Weights of a small GPT-style language model, trained from scratch on English Wikipedia.
Size: 15 layers, width 96, 3 heads of 32 (1 for keys and values), vocabulary 2048, 2.03M parameters.
Architecture: LayerNorm before each block, rotary positions, no biases in attention or MLP, tied embeddings, normalized queries and keys, some layers without positions, hashed n-gram embeddings.
Training: a variant of Muon for these matrices, 143M tokens, 4865 steps.
Each number is 50 + 12 x the weight over its row's rms, rounded and kept within 0 to 99. Layers, rows and columns count from 0. The size before them is the row's rms in percent of the matrix's.

# layer 11 MLP up, 256x96, rms 0.288, rows 104-128, columns 0-95
108:55 39 35 44 62 57 42 53 34 41 49 41 51 58 65 31 56 62 33 55 33 54 51 36 64 63 49 27 45 56 59 44 58 56 62 55 45 51 49 44 46 68 67 56 49 50 59 42 69 60 31 52 67 43 39 51 36 60 43 68 51 72 54 45 65 28 56 44 37 37 62 64 38 89 57 68 64 55 62 66 63 57 51 27 63 39 74 64 55 62 52 43 52 62 40 44
100:31 58 47 55 59 64 66 43 65 51 57 40 56 25 48 41 58 29 30 40 36 52 56 51 49 57 65 46 59 55 51 42 47 39 46 68 57 33 37 39 48 72 27 70 51 32 41 57 69 40 55 74 39 66 41 45 41 43 38 46 36 40 35 48 32 70 48 46 38 37 54 37 36 32 53 50 49 48 45 47 32 38 45 32 52 45 47 75 38 51 34 43 46 40 43 23
097:56 60 68 51 64 30 32 50 48 55 44 68 47 41 45 43 62 43 59 45 58 52 46 52 31 68 33 61 38 41 63 40 55 38 38 40 61 45 61 45 30 42 59 63 48 42 42 48 60 56 58 48 68 44 32 56 56 50 69 56 86 65 46 43 61 40 32 35 53 46 26 34 38 45 43 29 35 40 49 55 33 60 48 41 57 63 83 58 58 53 34 70 42 45 56 59
098:55 47 36 43 51 46 54 26 57 48 46 42 44 67 76 56 64 89 64 54 58 49 46 55 31 37 37 37 55 76 36 45 52 46 37 42 43 50 44 59 65 37 41 65 46 73 49 45 60 62 39 61 53 61 35 34 29 74 51 54 51 50 50 66 36 44 34 62 62 67 40 49 49 52 32 52 52 39 48 68 43 41 45 59 48 33 45 55 41 48 53 46 47 47 43 15
095:58 59 69 59 63 44 37 67 29 57 55 46 58 57 29 44 26 61 53 52 63 52 53 51 52 77 43 31 38 47 45 38 58 54 59 57 50 49 48 48 49 54 32 45 49 62 68 58 42 77 69 23 38 49 53 62 54 41 78 55 59 62 47 53 63 33 57 64 51 57 74 62 66 51 55 57 66 56 34 42 46 37 53 46 51 64 39 52 65 57 35 41 48 76 71 51
101:43 63 57 66 44 40 51 49 55 47 54 44 41 53 50 53 58 53 30 44 35 53 70 42 40 36 45 52 67 57 35 60 69 40 44 45 37 68 66 41 66 52 57 65 62 34 39 40 40 82 67 45 48 56 35 72 47 32 55 60 38 64 64 57 58 53 41 43 37 42 51 43 64 55 49 41 74 61 53 35 48 67 54 82 59 59 67 73 67 72 50 51 56 60 51 41
098:66 41 62 24 60 47 53 64 56 52 48 38 42 38 66 56 27 39 39 53 44 59 37 50 50 72 55 43 40 34 67 46 49 41 35 41 60 60 68 29 54 47 63 52 60 67 37 67 79 38 23 50 39 64 42 41 59 41 59 57 37 49 60 59 49 45 45 68 60 32 57 38 54 43 39 64 31 32 60 52 56 48 60 56 64 48 36 59 51 62 33 59 36 40 72 58
108:24 47 45 39 18 51 44 41 54 35 49 65 52 51 51 52 54 36 45 50 66 58 44 40 39 42 38 52 39 65 56 37 52 67 49 50 53 50 45 29 66 42 53 72 49 40 51 55 35 68 39 77 60 25 50 47 72 61 52 49 57 46 68 64 40 53 42 52 62 55 45 55 43 45 33 47 40 37 40 40 63 36 26 31 32 19 45 45 52 25 59 62 45 45 47 51
108:42 45 47 54 43 52 49 49 40 66 52 62 44 40 75 41 44 46 36 81 63 77 55 57 64 81 41 45 63 49 39 41 27 49 40 48 38 76 63 42 63 57 76 50 45 32 56 34 34 49 42 51 54 39 58 47 58 72 65 57 43 53 42 50 49 50 62 48 42 36 42 36 61 63 38 42 52 60 61 28 49 63 58 65 58 49 57 50 81 50 48 54 40 37 38 56
105:52 59 62 64 54 69 66 62 49 60 74 40 42 30 48 40 70 58 46 40 52 38 64 41 54 46 31 47 54 52 52 58 58 39 32 58 40 48 23 51 54 70 67 45 70 41 51 49 48 31 44 34 62 58 77 56 56 44 33 72 37 39 78 47 49 31 48 46 51 49 49 52 46 42 45 53 42 48 50 65 42 73 69 40 66 48 51 70 63 35 58 55 32 43 65 41
115:79 57 45 40 73 63 21 71 48 38 34 50 60 43 60 51 31 69 63 42 31 65 67 84 38 45 53 62 44 51 39 51 60 51 44 31 50 72 71 51 35 50 77 45 47 48 54 38 59 54 53 42 50 59 47 45 46 35 63 36 35 48 45 67 50 41 28 39 55 45 59 39 43 39 45 50 50 50 51 46 27 51 63 56 67 58 45 42 61 57 42 58 48 51 47 43
092:59 56 41 37 39 42 30 72 46 65 42 52 58 62 35 36 38 48 59 61 59 36 56 67 65 34 59 31 42 46 56 23 50 38 57 40 39 46 57 49 30 49 33 58 77 63 63 41 57 29 58 38 36 53 46 35 58 55 56 42 74 32 49 44 70 67 60 44 58 38 51 27 47 30 59 56 62 47 31 56 53 43 49 58 33 70 58 49 62 44 52 36 49 49 38 51
113:63 40 52 34 64 44 49 59 71 56 52 44 56 43 72 51 73 48 58 44 47 42 43 30 46 61 46 41 64 50 59 62 35 70 70 46 51 30 51 77 86 33 62 60 41 43 46 57 40 56 46 60 69 74 70 59 49 50 55 48 45 46 46 45 60 33 60 29 76 69 64 59 31 34 52 55 45 56 51 52 64 49 52 32 44 52 65 41 44 62 57 61 50 47 54 46
107:57 29 47 65 41 49 54 19 36 53 47 46 40 47 31 60 53 27 38 31 51 58 58 46 52 51 65 54 39 35 66 56 39 44 45 89 57 53 46 43 32 58 51 29 62 66 63 55 54 49 44 44 78 53 68 70 55 53 50 46 56 36 35 33 34 35 39 40 52 48 57 32 53 29 58 55 49 59 76 63 58 50 46 40 38 62 50 48 64 39 52 45 42 58 54 46
104:41 32 40 64 45 61 58 47 48 58 67 58 56 33 47 49 54 35 47 59 42 42 51 47 54 53 43 52 76 72 50 59 63 29 27 51 48 33 47 68 55 69 53 51 48 62 54 57 71 52 46 34 56 48 55 47 61 56 59 78 55 73 79 40 75 54 57 61 36 64 35 61 74 58 64 42 36 55 52 50 50 56 58 31 53 38 44 50 26 57 56 56 53 60 71 58
096:50 66 36 28 45 42 65 53 49 42 38 52 69 35 51 58 59 54 66 53 54 50 37 60 50 45 44 39 42 25 58 58 36 38 69 59 40 48 44 56 42 49 51 43 28 42 73 55 47 56 50 44 38 32 38 41 42 42 54 43 49 52 46 38 57 68 21 54 43 21 72 38 67 57 50 42 43 37 53 33 60 30 41 48 59 36 75 24 50 50 54 51 60 44 31 30
102:42 44 53 56 42 73 41 57 37 47 51 43 32 50 59 36 63 42 31 42 52 46 49 45 48 58 61 40 44 68 59 39 57 52 38 49 57 57 23 40 21 33 61 55 21 23 63 51 44 49 57 60 73 56 56 36 59 17 60 50 31 59 56 47 46 38 52 33 33 62 48 43 52 56 41 57 48 59 51 32 73 44 54 39 42 55 45 43 39 62 45 39 29 69 62 49
099:36 31 64 69 51 62 64 57 46 67 40 61 49 46 42 41 66 65 50 42 53 43 64 40 56 60 42 61 57 62 59 59 45 56 69 51 43 61 67 79 68 54 51 49 56 39 46 61 39 43 50 50 52 62 43 32 57 35 48 38 42 53 57 42 47 61 41 68 36 55 44 65 47 62 51 65 29 58 39 54 67 63 48 56 30 38 60 17 72 50 58 63 57 69 80 58
097:56 53 31 46 51 33 37 63 52 78 61 40 44 62 46 40 39 42 52 47 54 62 62 41 54 38 36 48 42 71 58 61 40 53 47 60 43 30 46 31 46 50 64 36 48 42 30 51 34 53 68 46 70 40 43 27 48 52 34 49 36 38 61 52 56 51 45 40 62 65 49 58 67 64 57 58 42 59 60 57 47 48 24 49 75 39 15 31 52 45 41 38 28 62 41 46
104:44 32 42 49 30 54 45 44 53 54 49 49 48 54 33 47 52 46 38 38 38 39 35 57 35 45 61 35 21 62 54 60 44 50 53 41 32 52 52 40 42 60 51 47 43 39 67 36 65 36 50 48 73 43 42 23 55 29 56 33 39 52 41 62 51 79 41 65 30 63 38 50 51 59 39 45 64 45 38 53 54 27 61 52 39 36 63 42 34 32 46 53 21 54 37 70
094:41 43 54 59 40 61 44 31 55 54 49 68 43 40 60 43 80 58 44 54 44 38 53 43 25 34 58 42 59 61 43 59 46 38 54 34 69 50 39 42 43 60 50 41 33 45 70 70 36 41 59 59 51 58 50 76 50 74 64 36 56 48 32 55 32 49 45 79 47 60 32 31 64 77 57 59 52 57 58 57 60 69 49 59 31 45 49 54 42 55 38 41 52 50 38 33
099:50 36 52 50 52 67 56 55 55 43 74 40 40 45 29 65 46 57 63 37 56 64 78 48 53 46 51 71 52 41 39 40 40 58 42 43 31 56 53 46 57 63 43 60 52 39 26 41 37 64 57 34 47 54 47 39 47 45 63 30 60 38 58 50 58 70 56 52 80 48 50 59 44 65 50 33 49 47 59 67 63 53 31 63 48 25 48 29 67 57 65 28 28 62 57 56
097:59 50 59 65 67 53 54 49 64 49 30 72 31 46 52 62 53 62 47 74 40 45 28 47 62 60 83 46 52 50 63 67 50 43 48 48 66 53 42 55 26 66 36 46 50 49 60 47 64 57 61 52 56 38 53 63 47 68 62 55 45 37 44 58 58 30 67 67 59 52 72 49 52 39 59 29 47 45 69 28 51 77 44 49 42 69 37 54 66 56 50 56 42 67 46 55
105:46 48 26 62 43 27 48 54 30 43 52 50 63 58 52 47 58 53 41 29 60 46 54 59 62 43 30 53 50 40 57 44 60 67 37 56 36 71 57 52 71 41 57 25 53 47 65 53 56 68 72 27 34 54 44 39 44 35 47 35 43 46 60 63 62 53 72 44 43 35 33 44 39 55 54 70 58 37 70 45 45 42 68 52 52 37 17 51 48 38 64 42 53 50 51 32
097:30 48 61 57 44 59 51 54 56 45 41 38 55 64 73 48 74 42 53 29 50 63 59 37 44 79 23 69 67 55 52 61 66 52 36 48 52 47 46 64 66 42 28 51 35 46 55 58 58 65 57 48 50 55 32 43 58 64 69 66 53 48 51 59 73 62 43 56 64 46 66 44 35 45 42 34 52 58 45 51 45 74 72 43 56 41 49 45 64 44 44 31 48 48 52 23
# layer 11 MLP down (transposed), 256x96, rms 0.24, rows 104-127, columns 0-95
102:43 60 31 46 54 51 38 45 44 44 54 62 45 55 49 47 47 43 47 68 69 67 54 41 46 37 52 60 64 48 46 43 36 59 62 43 26 50 47 45 72 64 26 55 41 26 46 58 75 38 31 41 71 72 61 58 49 42 53 58 47 75 60 49 35 25 58 49 41 12 41 48 63 57 38 64 71 46 50 53 45 50 62 33 57 61 66 52 57 35 43 47 46 45 44 57
103:40 46 28 64 59 46 35 45 62 51 69 54 53 67 39 32 35 57 38 51 48 75 46 27 35 50 35 28 46 48 60 66 78 70 80 41 58 44 54 59 59 29 53 50 43 39 53 48 54 63 56 28 55 58 64 61 60 55 67 47 48 59 40 63 29 52 78 47 50 52 43 32 51 43 54 54 39 51 45 39 52 39 40 49 50 35 59 24 60 50 47 45 54 58 64 52
093:60 71 56 53 52 39 39 63 43 40 37 77 58 48 34 53 56 26 48 47 62 60 39 65 56 55 53 48 44 32 27 56 43 60 47 52 45 58 36 46 59 53 61 55 41 41 57 49 34 67 48 59 55 20 49 53 45 31 57 69 75 54 45 22 37 53 64 52 38 40 45 43 64 47 55 47 49 39 47 66 47 46 56 31 39 56 71 58 84 70 51 41 33 57 60 52
096:63 55 58 53 59 62 42 66 49 41 54 51 54 37 49 39 38 84 56 46 54 64 51 57 62 34 44 44 31 64 63 75 70 62 77 42 49 31 40 66 70 33 44 49 54 65 50 44 50 41 49 31 50 24 50 44 43 36 27 63 65 58 26 42 66 51 58 35 39 55 31 51 35 50 44 43 55 56 50 51 54 39 23 40 44 56 49 53 45 44 51 64 45 54 46 64
098:38 49 75 49 47 57 41 64 29 60 44 56 62 62 42 52 51 45 44 31 66 53 61 65 41 44 28 37 38 67 21 62 48 69 51 37 65 54 42 47 51 40 39 55 43 66 45 52 25 44 79 54 50 71 38 16 39 48 67 50 30 56 57 73 51 41 45 51 40 62 57 52 50 49 35 43 32 44 60 55 63 48 44 65 58 64 56 58 52 53 44 37 43 59 51 56
103:43 63 53 52 61 48 38 52 44 76 71 48 57 65 23 37 25 65 58 52 29 58 42 42 55 57 44 62 52 46 56 60 59 57 43 31 49 63 29 47 49 38 43 61 55 72 54 31 53 41 36 41 61 71 42 55 62 49 23 52 58 27 72 40 50 59 56 61 57 55 24 57 37 49 38 50 66 60 48 65 53 62 52 27 54 47 53 42 61 61 46 54 28 52 40 51
099:42 48 60 75 47 24 39 28 47 50 37 42 62 47 49 47 36 44 39 59 42 74 50 35 34 22 54 38 50 45 83 55 64 42 32 63 41 60 73 33 57 66 45 57 54 50 44 62 75 36 48 61 56 43 63 40 31 63 46 58 47 39 55 59 54 47 57 38 41 56 59 64 67 43 40 48 56 45 49 42 63 56 58 53 61 65 30 46 44 49 31 65 50 44 69 55
106:54 50 46 56 42 53 44 57 80 56 28 54 52 41 64 46 35 58 35 62 44 36 42 36 46 37 40 23 74 59 55 47 59 60 34 52 63 49 72 66 41 63 61 50 52 66 42 55 30 15 56 45 47 50 50 34 32 41 39 52 52 52 35 55 40 43 59 61 34 67 46 45 49 74 55 48 73 46 63 55 52 47 57 56 57 28 50 37 71 55 55 60 48 32 36 43
108:52 54 58 43 53 66 51 53 51 52 56 35 62 39 27 62 47 31 53 69 51 55 56 45 20 57 54 65 46 47 44 23 51 39 56 44 35 73 43 47 49 71 65 54 41 37 64 51 50 60 57 46 44 60 70 57 46 47 70 55 59 65 23 51 44 54 54 37 29 54 31 55 48 27 38 43 63 37 65 41 37 53 30 30 70 44 66 50 47 58 45 50 53 72 65 51
107:78 31 62 56 51 41 38 52 55 55 37 38 42 44 56 53 48 40 44 41 33 35 38 61 55 49 43 71 48 63 44 66 35 54 40 66 35 33 50 40 35 42 41 21 49 65 52 37 26 52 66 38 62 70 30 53 50 52 41 61 47 74 57 55 55 49 48 60 68 34 75 65 78 58 59 71 47 62 40 50 50 47 37 61 52 42 54 43 60 53 59 36 44 56 41 50
113:35 55 60 64 64 46 40 60 41 47 41 42 24 68 53 44 58 36 45 35 69 50 48 51 56 45 90 49 61 40 66 44 20 69 44 77 51 50 60 62 53 67 38 42 32 73 57 57 54 54 63 47 24 43 66 67 53 53 56 55 58 54 55 51 45 42 45 48 61 46 45 45 54 53 46 37 53 34 43 30 44 45 62 42 45 44 67 47 33 55 42 40 51 36 28 42
098:64 63 29 37 72 46 46 28 51 41 32 45 56 57 43 47 45 80 40 55 59 44 38 51 59 44 43 44 30 68 57 65 50 35 31 32 54 74 43 51 49 30 66 49 48 48 36 45 53 35 51 46 56 35 60 60 62 49 49 45 44 36 57 49 58 39 65 40 29 59 54 38 41 65 62 60 40 48 52 58 70 66 41 60 79 37 56 60 72 50 37 68 43 47 61 61
106:71 53 56 61 44 57 53 43 57 55 78 28 45 59 70 47 57 61 42 46 45 42 56 42 55 39 60 58 58 48 24 37 24 79 47 39 47 59 47 53 57 41 51 25 48 44 39 71 48 29 35 59 54 60 51 80 56 39 71 42 53 56 44 43 51 25 40 38 67 52 60 74 53 69 48 36 58 33 57 39 47 49 45 59 44 47 60 34 44 59 39 59 40 52 55 48
101:45 57 54 17 60 39 43 42 28 50 68 58 82 66 72 65 35 28 61 45 46 41 64 52 44 48 53 70 42 51 57 45 54 63 31 60 27 58 57 69 52 37 49 37 51 39 71 55 35 60 51 55 38 54 55 47 46 44 47 49 38 32 50 62 51 53 48 58 43 43 44 48 31 77 44 73 52 50 47 54 58 38 57 55 40 57 64 29 54 69 45 47 53 30 53 39
101:43 65 51 49 45 37 69 48 41 49 47 42 33 46 67 55 48 55 39 44 39 42 49 57 44 32 49 58 35 29 39 59 32 59 48 63 59 43 46 43 55 60 53 35 20 52 35 41 56 41 63 45 56 59 57 53 39 82 21 56 67 27 54 48 65 70 60 56 48 50 66 46 74 58 68 33 44 63 43 52 49 69 58 59 66 50 74 53 40 32 53 53 44 54 33 35
099:52 49 33 29 48 52 49 48 37 54 49 56 65 43 53 62 54 77 52 52 47 65 35 64 70 60 34 43 54 46 56 37 61 65 49 32 43 54 42 50 34 18 53 49 47 43 57 60 67 33 46 34 45 43 68 68 37 55 55 48 25 49 32 50 51 59 50 57 55 43 40 37 49 59 62 32 56 74 46 34 64 43 53 62 39 71 56 59 57 34 38 51 51 28 80 58
106:57 45 35 63 45 38 37 55 60 68 46 55 69 33 58 51 58 28 58 50 48 60 39 60 42 38 43 31 54 51 47 38 52 68 76 61 26 51 49 29 57 46 49 60 41 60 25 66 43 45 43 39 52 34 70 53 46 60 41 45 57 60 67 38 77 45 49 43 59 41 58 46 48 62 85 60 45 31 41 56 47 39 62 50 36 49 30 48 66 48 32 48 48 63 65 59
099:51 65 29 26 58 38 54 54 67 61 67 54 59 43 47 54 48 58 27 62 77 35 58 43 49 45 52 63 57 53 60 49 49 56 49 44 47 28 53 32 30 38 55 55 65 53 40 43 64 52 49 67 42 58 69 38 47 54 72 55 36 36 57 65 51 42 56 25 45 42 39 51 49 55 55 53 54 49 51 35 28 26 56 41 67 70 59 76 65 39 28 56 52 33 46 43
102:55 67 45 40 41 33 44 60 54 42 22 49 30 51 50 26 52 44 53 65 36 59 52 62 42 63 45 30 69 69 58 61 49 47 47 61 65 69 41 52 62 55 72 45 30 62 36 67 22 70 53 48 57 40 36 50 27 62 58 64 49 49 49 50 71 44 34 46 54 81 35 41 58 41 52 60 58 53 44 46 42 60 43 61 56 52 39 45 38 59 42 31 57 49 46 61
102:46 67 35 39 36 59 55 60 48 40 46 52 64 61 39 59 51 13 63 50 52 55 65 26 54 50 51 56 42 45 62 28 49 45 63 21 38 62 55 42 69 70 47 38 52 44 59 51 35 59 71 56 52 77 54 49 45 56 44 49 35 46 60 55 46 69 32 60 53 26 42 64 51 40 35 62 57 50 62 45 62 52 54 41 62 31 55 59 38 55 28 70 38 43 56 54
097:52 43 50 39 43 67 47 52 61 42 57 34 48 55 55 41 45 25 53 52 51 45 42 64 37 53 32 63 51 27 54 63 58 49 53 45 60 52 40 52 45 70 23 45 39 20 41 72 56 62 66 33 31 25 57 34 63 57 53 43 40 40 48 47 48 58 59 44 43 52 78 78 48 50 37 45 53 39 57 70 57 57 53 37 40 50 54 50 51 63 56 36 73 73 64 41
097:62 55 64 32 62 45 53 54 72 51 56 28 40 47 39 39 61 28 61 49 61 43 55 31 39 35 38 61 54 65 58 48 47 20 43 48 56 61 57 61 49 46 51 40 43 25 73 45 46 31 60 46 67 48 43 71 40 63 39 52 44 49 63 32 65 52 26 41 66 53 60 40 38 57 58 37 53 51 81 31 52 37 64 58 61 44 60 38 61 56 51 35 58 57 49 53
097:57 33 59 57 35 37 58 59 19 21 52 46 50 52 61 64 42 61 52 53 56 38 35 46 48 34 43 56 64 60 58 52 41 63 48 50 44 52 41 42 50 38 50 53 72 54 37 53 26 29 58 67 57 73 54 28 72 54 54 57 55 67 48 41 35 22 61 57 60 51 50 48 41 57 46 36 42 46 82 32 57 50 51 65 50 38 58 38 56 56 51 69 36 35 56 58
099:43 45 48 51 45 12 83 41 45 77 25 48 50 54 59 61 40 22 31 50 49 48 51 26 73 48 57 41 72 61 64 58 71 44 52 38 39 37 67 42 45 49 67 63 50 57 52 53 59 39 56 45 43 53 61 45 22 60 40 62 46 50 55 23 66 31 52 50 48 55 52 60 42 55 54 56 52 55 53 57 50 47 44 59 44 57 65 63 51 54 49 58 42 47 38 38
# layer 11 MLP gate, 256x96, rms 0.275, rows 105-128, columns 0-95
108:44 64 54 51 51 61 78 40 76 54 49 42 48 52 56 53 76 52 46 62 57 42 38 44 59 57 73 62 40 51 39 44 45 38 47 53 69 42 56 41 41 64 36 50 52 54 48 72 30 49 23 58 46 60 69 45 67 37 37 48 52 32 46 75 56 46 51 74 63 40 61 51 47 52 39 44 71 57 43 43 44 30 54 57 31 29 62 77 71 38 49 51 51 49 43 58
100:60 45 41 43 52 23 36 46 60 54 62 50 75 32 42 59 43 45 72 64 37 45 47 57 51 78 63 55 46 49 27 41 82 66 66 60 35 57 51 53 49 58 31 45 48 48 40 40 57 44 46 54 52 38 60 68 68 51 38 48 70 61 64 59 57 51 75 60 42 43 66 56 53 38 55 58 54 47 63 61 58 64 28 54 53 63 56 46 61 37 46 62 68 60 65 67
097:53 55 56 48 56 56 49 23 69 41 39 56 53 38 49 42 47 47 55 64 36 48 58 48 26 74 32 54 45 41 61 39 39 19 62 48 62 44 60 50 32 35 48 27 47 44 42 56 47 48 23 53 39 71 43 53 51 61 46 44 46 55 55 40 51 37 40 44 43 24 58 45 34 44 87 41 55 25 47 50 63 39 64 43 45 48 40 64 65 37 36 64 56 48 50 37
099:62 31 33 29 44 39 43 63 58 46 38 48 47 51 35 43 48 44 55 43 45 48 49 15 26 62 49 50 58 32 59 39 63 40 36 60 49 71 49 48 46 44 44 34 55 36 34 46 50 56 45 54 53 43 39 69 55 59 43 50 54 21 59 34 43 58 61 47 39 52 15 56 64 65 61 56 73 39 52 48 30 70 56 50 46 37 66 52 32 61 48 62 51 29 45 46
099:36 61 32 35 49 40 46 65 43 72 35 53 50 29 40 52 39 67 65 43 34 42 56 51 44 69 54 51 50 69 36 35 62 23 37 62 42 65 41 52 40 45 43 68 62 51 56 60 51 70 31 46 48 48 30 44 80 57 32 63 61 55 54 43 69 66 62 45 51 49 42 48 49 56 37 57 48 58 45 41 55 50 25 53 42 54 53 49 77 79 60 55 56 45 42 56
104:50 59 63 47 38 58 52 73 54 47 52 47 56 48 41 69 40 64 41 48 58 60 54 42 61 74 38 59 56 58 47 51 44 48 33 43 58 61 55 71 37 53 50 43 34 55 34 63 51 60 56 44 56 66 57 71 38 53 35 35 55 45 77 41 52 68 43 45 33 60 75 42 69 59 73 62 58 41 37 38 54 61 57 32 44 34 46 65 52 48 70 67 69 26 33 62
103:50 60 53 31 48 52 57 50 35 69 37 44 47 64 45 64 47 46 62 44 60 45 49 64 44 37 48 26 00 40 46 31 59 57 57 65 43 41 48 45 45 45 63 49 48 40 35 42 42 50 50 34 43 48 68 40 71 75 34 43 64 28 51 46 51 52 44 78 49 42 56 49 60 50 40 63 48 48 39 51 60 50 45 63 54 55 74 34 62 59 65 35 54 49 57 31
103:40 50 31 53 50 51 40 39 42 76 52 55 62 28 42 56 53 37 57 43 60 57 24 43 37 63 71 48 64 64 62 48 45 54 66 64 42 33 63 67 54 63 69 61 61 62 34 58 57 57 32 55 64 47 70 39 59 52 64 69 53 58 33 47 38 39 33 63 65 61 37 54 60 33 53 62 37 35 58 58 62 44 59 41 66 54 53 63 46 61 33 69 47 57 70 49
098:36 43 53 32 45 62 55 62 35 49 37 52 52 93 33 49 48 48 37 39 43 41 48 28 52 46 39 60 67 57 51 46 61 47 36 47 44 74 47 55 53 38 59 27 62 58 68 70 30 53 50 54 51 57 42 44 36 37 57 57 60 51 74 56 56 40 46 51 51 63 41 61 47 76 52 62 60 51 43 37 52 64 43 62 73 39 78 32 34 45 35 45 48 44 50 50
103:60 56 58 51 47 08 58 41 53 58 49 54 54 50 53 57 49 34 51 54 50 58 51 51 55 64 32 51 44 48 29 57 80 43 58 50 45 55 48 65 40 50 61 54 50 23 59 26 43 42 59 72 54 39 58 46 72 39 58 41 49 60 54 38 75 70 47 56 41 47 45 27 60 32 51 47 77 71 34 41 49 56 61 46 29 55 56 37 50 52 51 39 34 38 42 59
098:54 41 46 52 37 44 62 45 77 51 45 37 49 49 67 70 49 54 62 45 76 47 44 36 47 55 36 47 36 62 54 58 66 47 77 77 66 53 66 57 46 54 57 44 37 52 70 59 50 46 44 47 40 41 44 43 50 53 49 67 49 72 54 64 45 53 50 50 71 39 61 60 39 67 63 29 46 54 56 54 63 66 48 58 40 60 31 61 25 73 57 66 70 34 42 67
102:60 64 75 62 59 52 55 53 47 40 55 72 62 66 64 48 58 63 51 49 30 30 37 67 43 59 68 45 53 57 30 64 42 63 56 45 53 51 39 70 42 54 57 56 39 56 45 61 48 46 59 71 24 84 51 65 55 37 46 35 47 59 45 41 52 36 38 64 51 53 57 56 33 52 68 72 50 41 59 52 59 41 62 53 41 62 79 56 74 50 37 59 53 46 41 58
101:44 46 30 40 41 44 50 63 49 45 20 54 59 48 55 58 59 73 51 43 62 38 53 41 37 58 35 37 42 58 29 50 52 43 57 60 32 41 64 51 69 40 55 40 25 43 33 50 36 55 44 44 43 53 20 45 50 62 55 79 44 36 69 44 57 54 49 35 58 47 56 52 48 69 58 57 63 48 42 64 58 49 49 76 36 49 33 25 36 78 57 51 48 44 41 40
100:40 43 51 52 38 39 46 62 34 35 60 78 70 53 49 59 55 55 42 53 46 26 47 49 51 61 30 59 70 67 45 42 66 30 49 50 72 49 52 77 55 35 48 45 48 56 45 25 71 62 60 53 32 51 65 29 37 59 63 60 62 34 57 37 66 49 68 49 42 37 59 47 44 48 77 47 33 50 60 46 70 56 48 48 54 46 35 31 43 52 38 47 57 43 59 61
105:54 26 30 69 54 63 62 46 21 66 37 50 63 50 62 52 49 73 59 54 52 32 62 54 29 58 48 36 39 78 48 43 34 39 35 66 38 53 51 57 46 48 63 43 32 52 76 54 51 22 43 61 44 63 57 55 24 29 50 50 59 33 45 39 47 34 55 58 54 52 58 63 38 44 62 47 49 54 45 51 63 51 35 55 45 45 53 57 43 60 52 40 59 41 59 26
107:60 39 55 48 37 60 57 40 76 42 53 51 47 43 56 67 51 68 36 42 66 58 66 45 36 52 57 51 47 41 67 46 36 61 50 39 65 59 44 68 28 47 63 54 48 45 62 39 71 58 48 36 36 68 49 64 34 51 64 59 29 50 41 47 65 59 58 53 71 68 63 50 57 65 16 45 33 59 51 62 65 58 71 38 39 59 65 73 36 58 63 61 49 58 54 48
096:54 72 56 60 72 58 32 46 64 59 64 60 46 51 33 45 51 41 68 47 14 45 53 48 61 62 61 61 53 72 50 35 74 46 50 40 36 46 39 57 36 54 56 55 78 61 46 51 31 57 41 77 35 53 36 58 44 34 55 45 54 57 51 43 54 58 73 51 28 39 64 59 44 32 48 37 44 55 48 44 50 73 40 52 54 48 64 42 37 37 43 48 32 42 40 43
103:53 51 55 39 49 57 44 56 47 58 46 63 56 49 66 42 32 55 51 60 57 35 52 45 65 67 27 37 41 45 36 52 71 42 52 39 56 39 39 41 53 52 47 41 35 72 59 43 57 27 78 29 44 73 39 72 29 44 50 68 55 59 45 43 43 56 64 53 39 48 60 55 34 41 45 64 60 67 39 61 51 20 51 27 38 62 68 67 57 58 32 56 52 60 57 48
108:52 56 63 37 47 39 53 64 68 36 58 82 57 69 52 61 47 68 49 62 58 29 42 42 71 61 70 56 62 63 39 65 48 54 52 52 71 49 56 42 50 51 28 41 47 45 56 36 33 52 62 46 48 45 59 77 66 48 62 80 77 53 64 46 33 32 48 40 39 69 55 57 54 41 54 78 47 52 45 48 65 52 42 57 53 47 64 45 62 57 50 58 43 54 61 51
093:34 59 37 51 42 61 60 42 63 50 62 52 63 39 63 69 50 56 58 23 60 46 33 47 50 67 49 57 47 54 53 54 60 67 60 37 83 47 48 69 60 59 60 46 74 46 55 60 66 59 50 47 47 46 38 29 65 51 36 43 54 44 29 66 70 50 43 37 60 65 62 64 22 47 62 52 53 33 57 65 68 25 42 43 59 68 58 43 62 48 47 46 56 58 45 38
098:48 60 27 30 53 52 58 57 44 57 38 73 55 64 50 61 44 63 23 51 66 51 29 63 51 38 41 42 42 60 46 52 57 51 47 53 67 57 48 41 49 71 30 46 55 53 35 53 34 32 41 52 47 55 52 59 51 41 58 55 63 70 61 54 46 29 43 68 29 33 52 60 54 39 57 50 37 57 30 52 59 42 36 51 53 60 44 49 28 56 46 18 68 56 40 19
103:50 46 46 45 61 44 41 70 62 70 53 56 19 54 47 57 56 43 43 50 55 54 60 53 44 42 43 48 40 55 71 58 81 50 57 53 58 63 84 43 40 44 51 55 52 47 68 42 44 56 57 45 69 72 52 59 45 36 44 58 37 45 31 35 87 42 38 63 45 75 47 59 55 67 65 60 64 68 43 55 57 62 35 37 41 45 35 36 42 56 57 55 58 35 51 49
099:41 81 54 40 53 57 48 71 44 42 78 61 62 42 47 36 73 58 45 56 31 68 61 52 63 74 49 76 31 58 49 59 31 45 58 59 43 53 62 57 55 54 38 44 56 68 39 43 76 69 50 57 56 56 54 46 61 37 34 50 59 50 37 72 43 58 71 60 44 68 66 37 69 43 52 53 50 41 56 42 41 43 44 47 46 65 37 62 54 43 56 50 55 59 42 68
096:52 55 51 33 46 67 58 58 68 75 53 74 52 44 63 32 55 45 63 38 54 45 56 39 63 46 71 55 43 18 44 58 62 40 59 66 54 70 52 60 45 52 53 38 64 33 49 31 37 56 37 50 65 49 54 51 36 43 44 48 35 47 50 66 56 28 70 59 36 53 28 66 56 48 52 30 56 42 53 55 32 74 49 70 60 52 50 59 60 54 35 57 36 58 64 61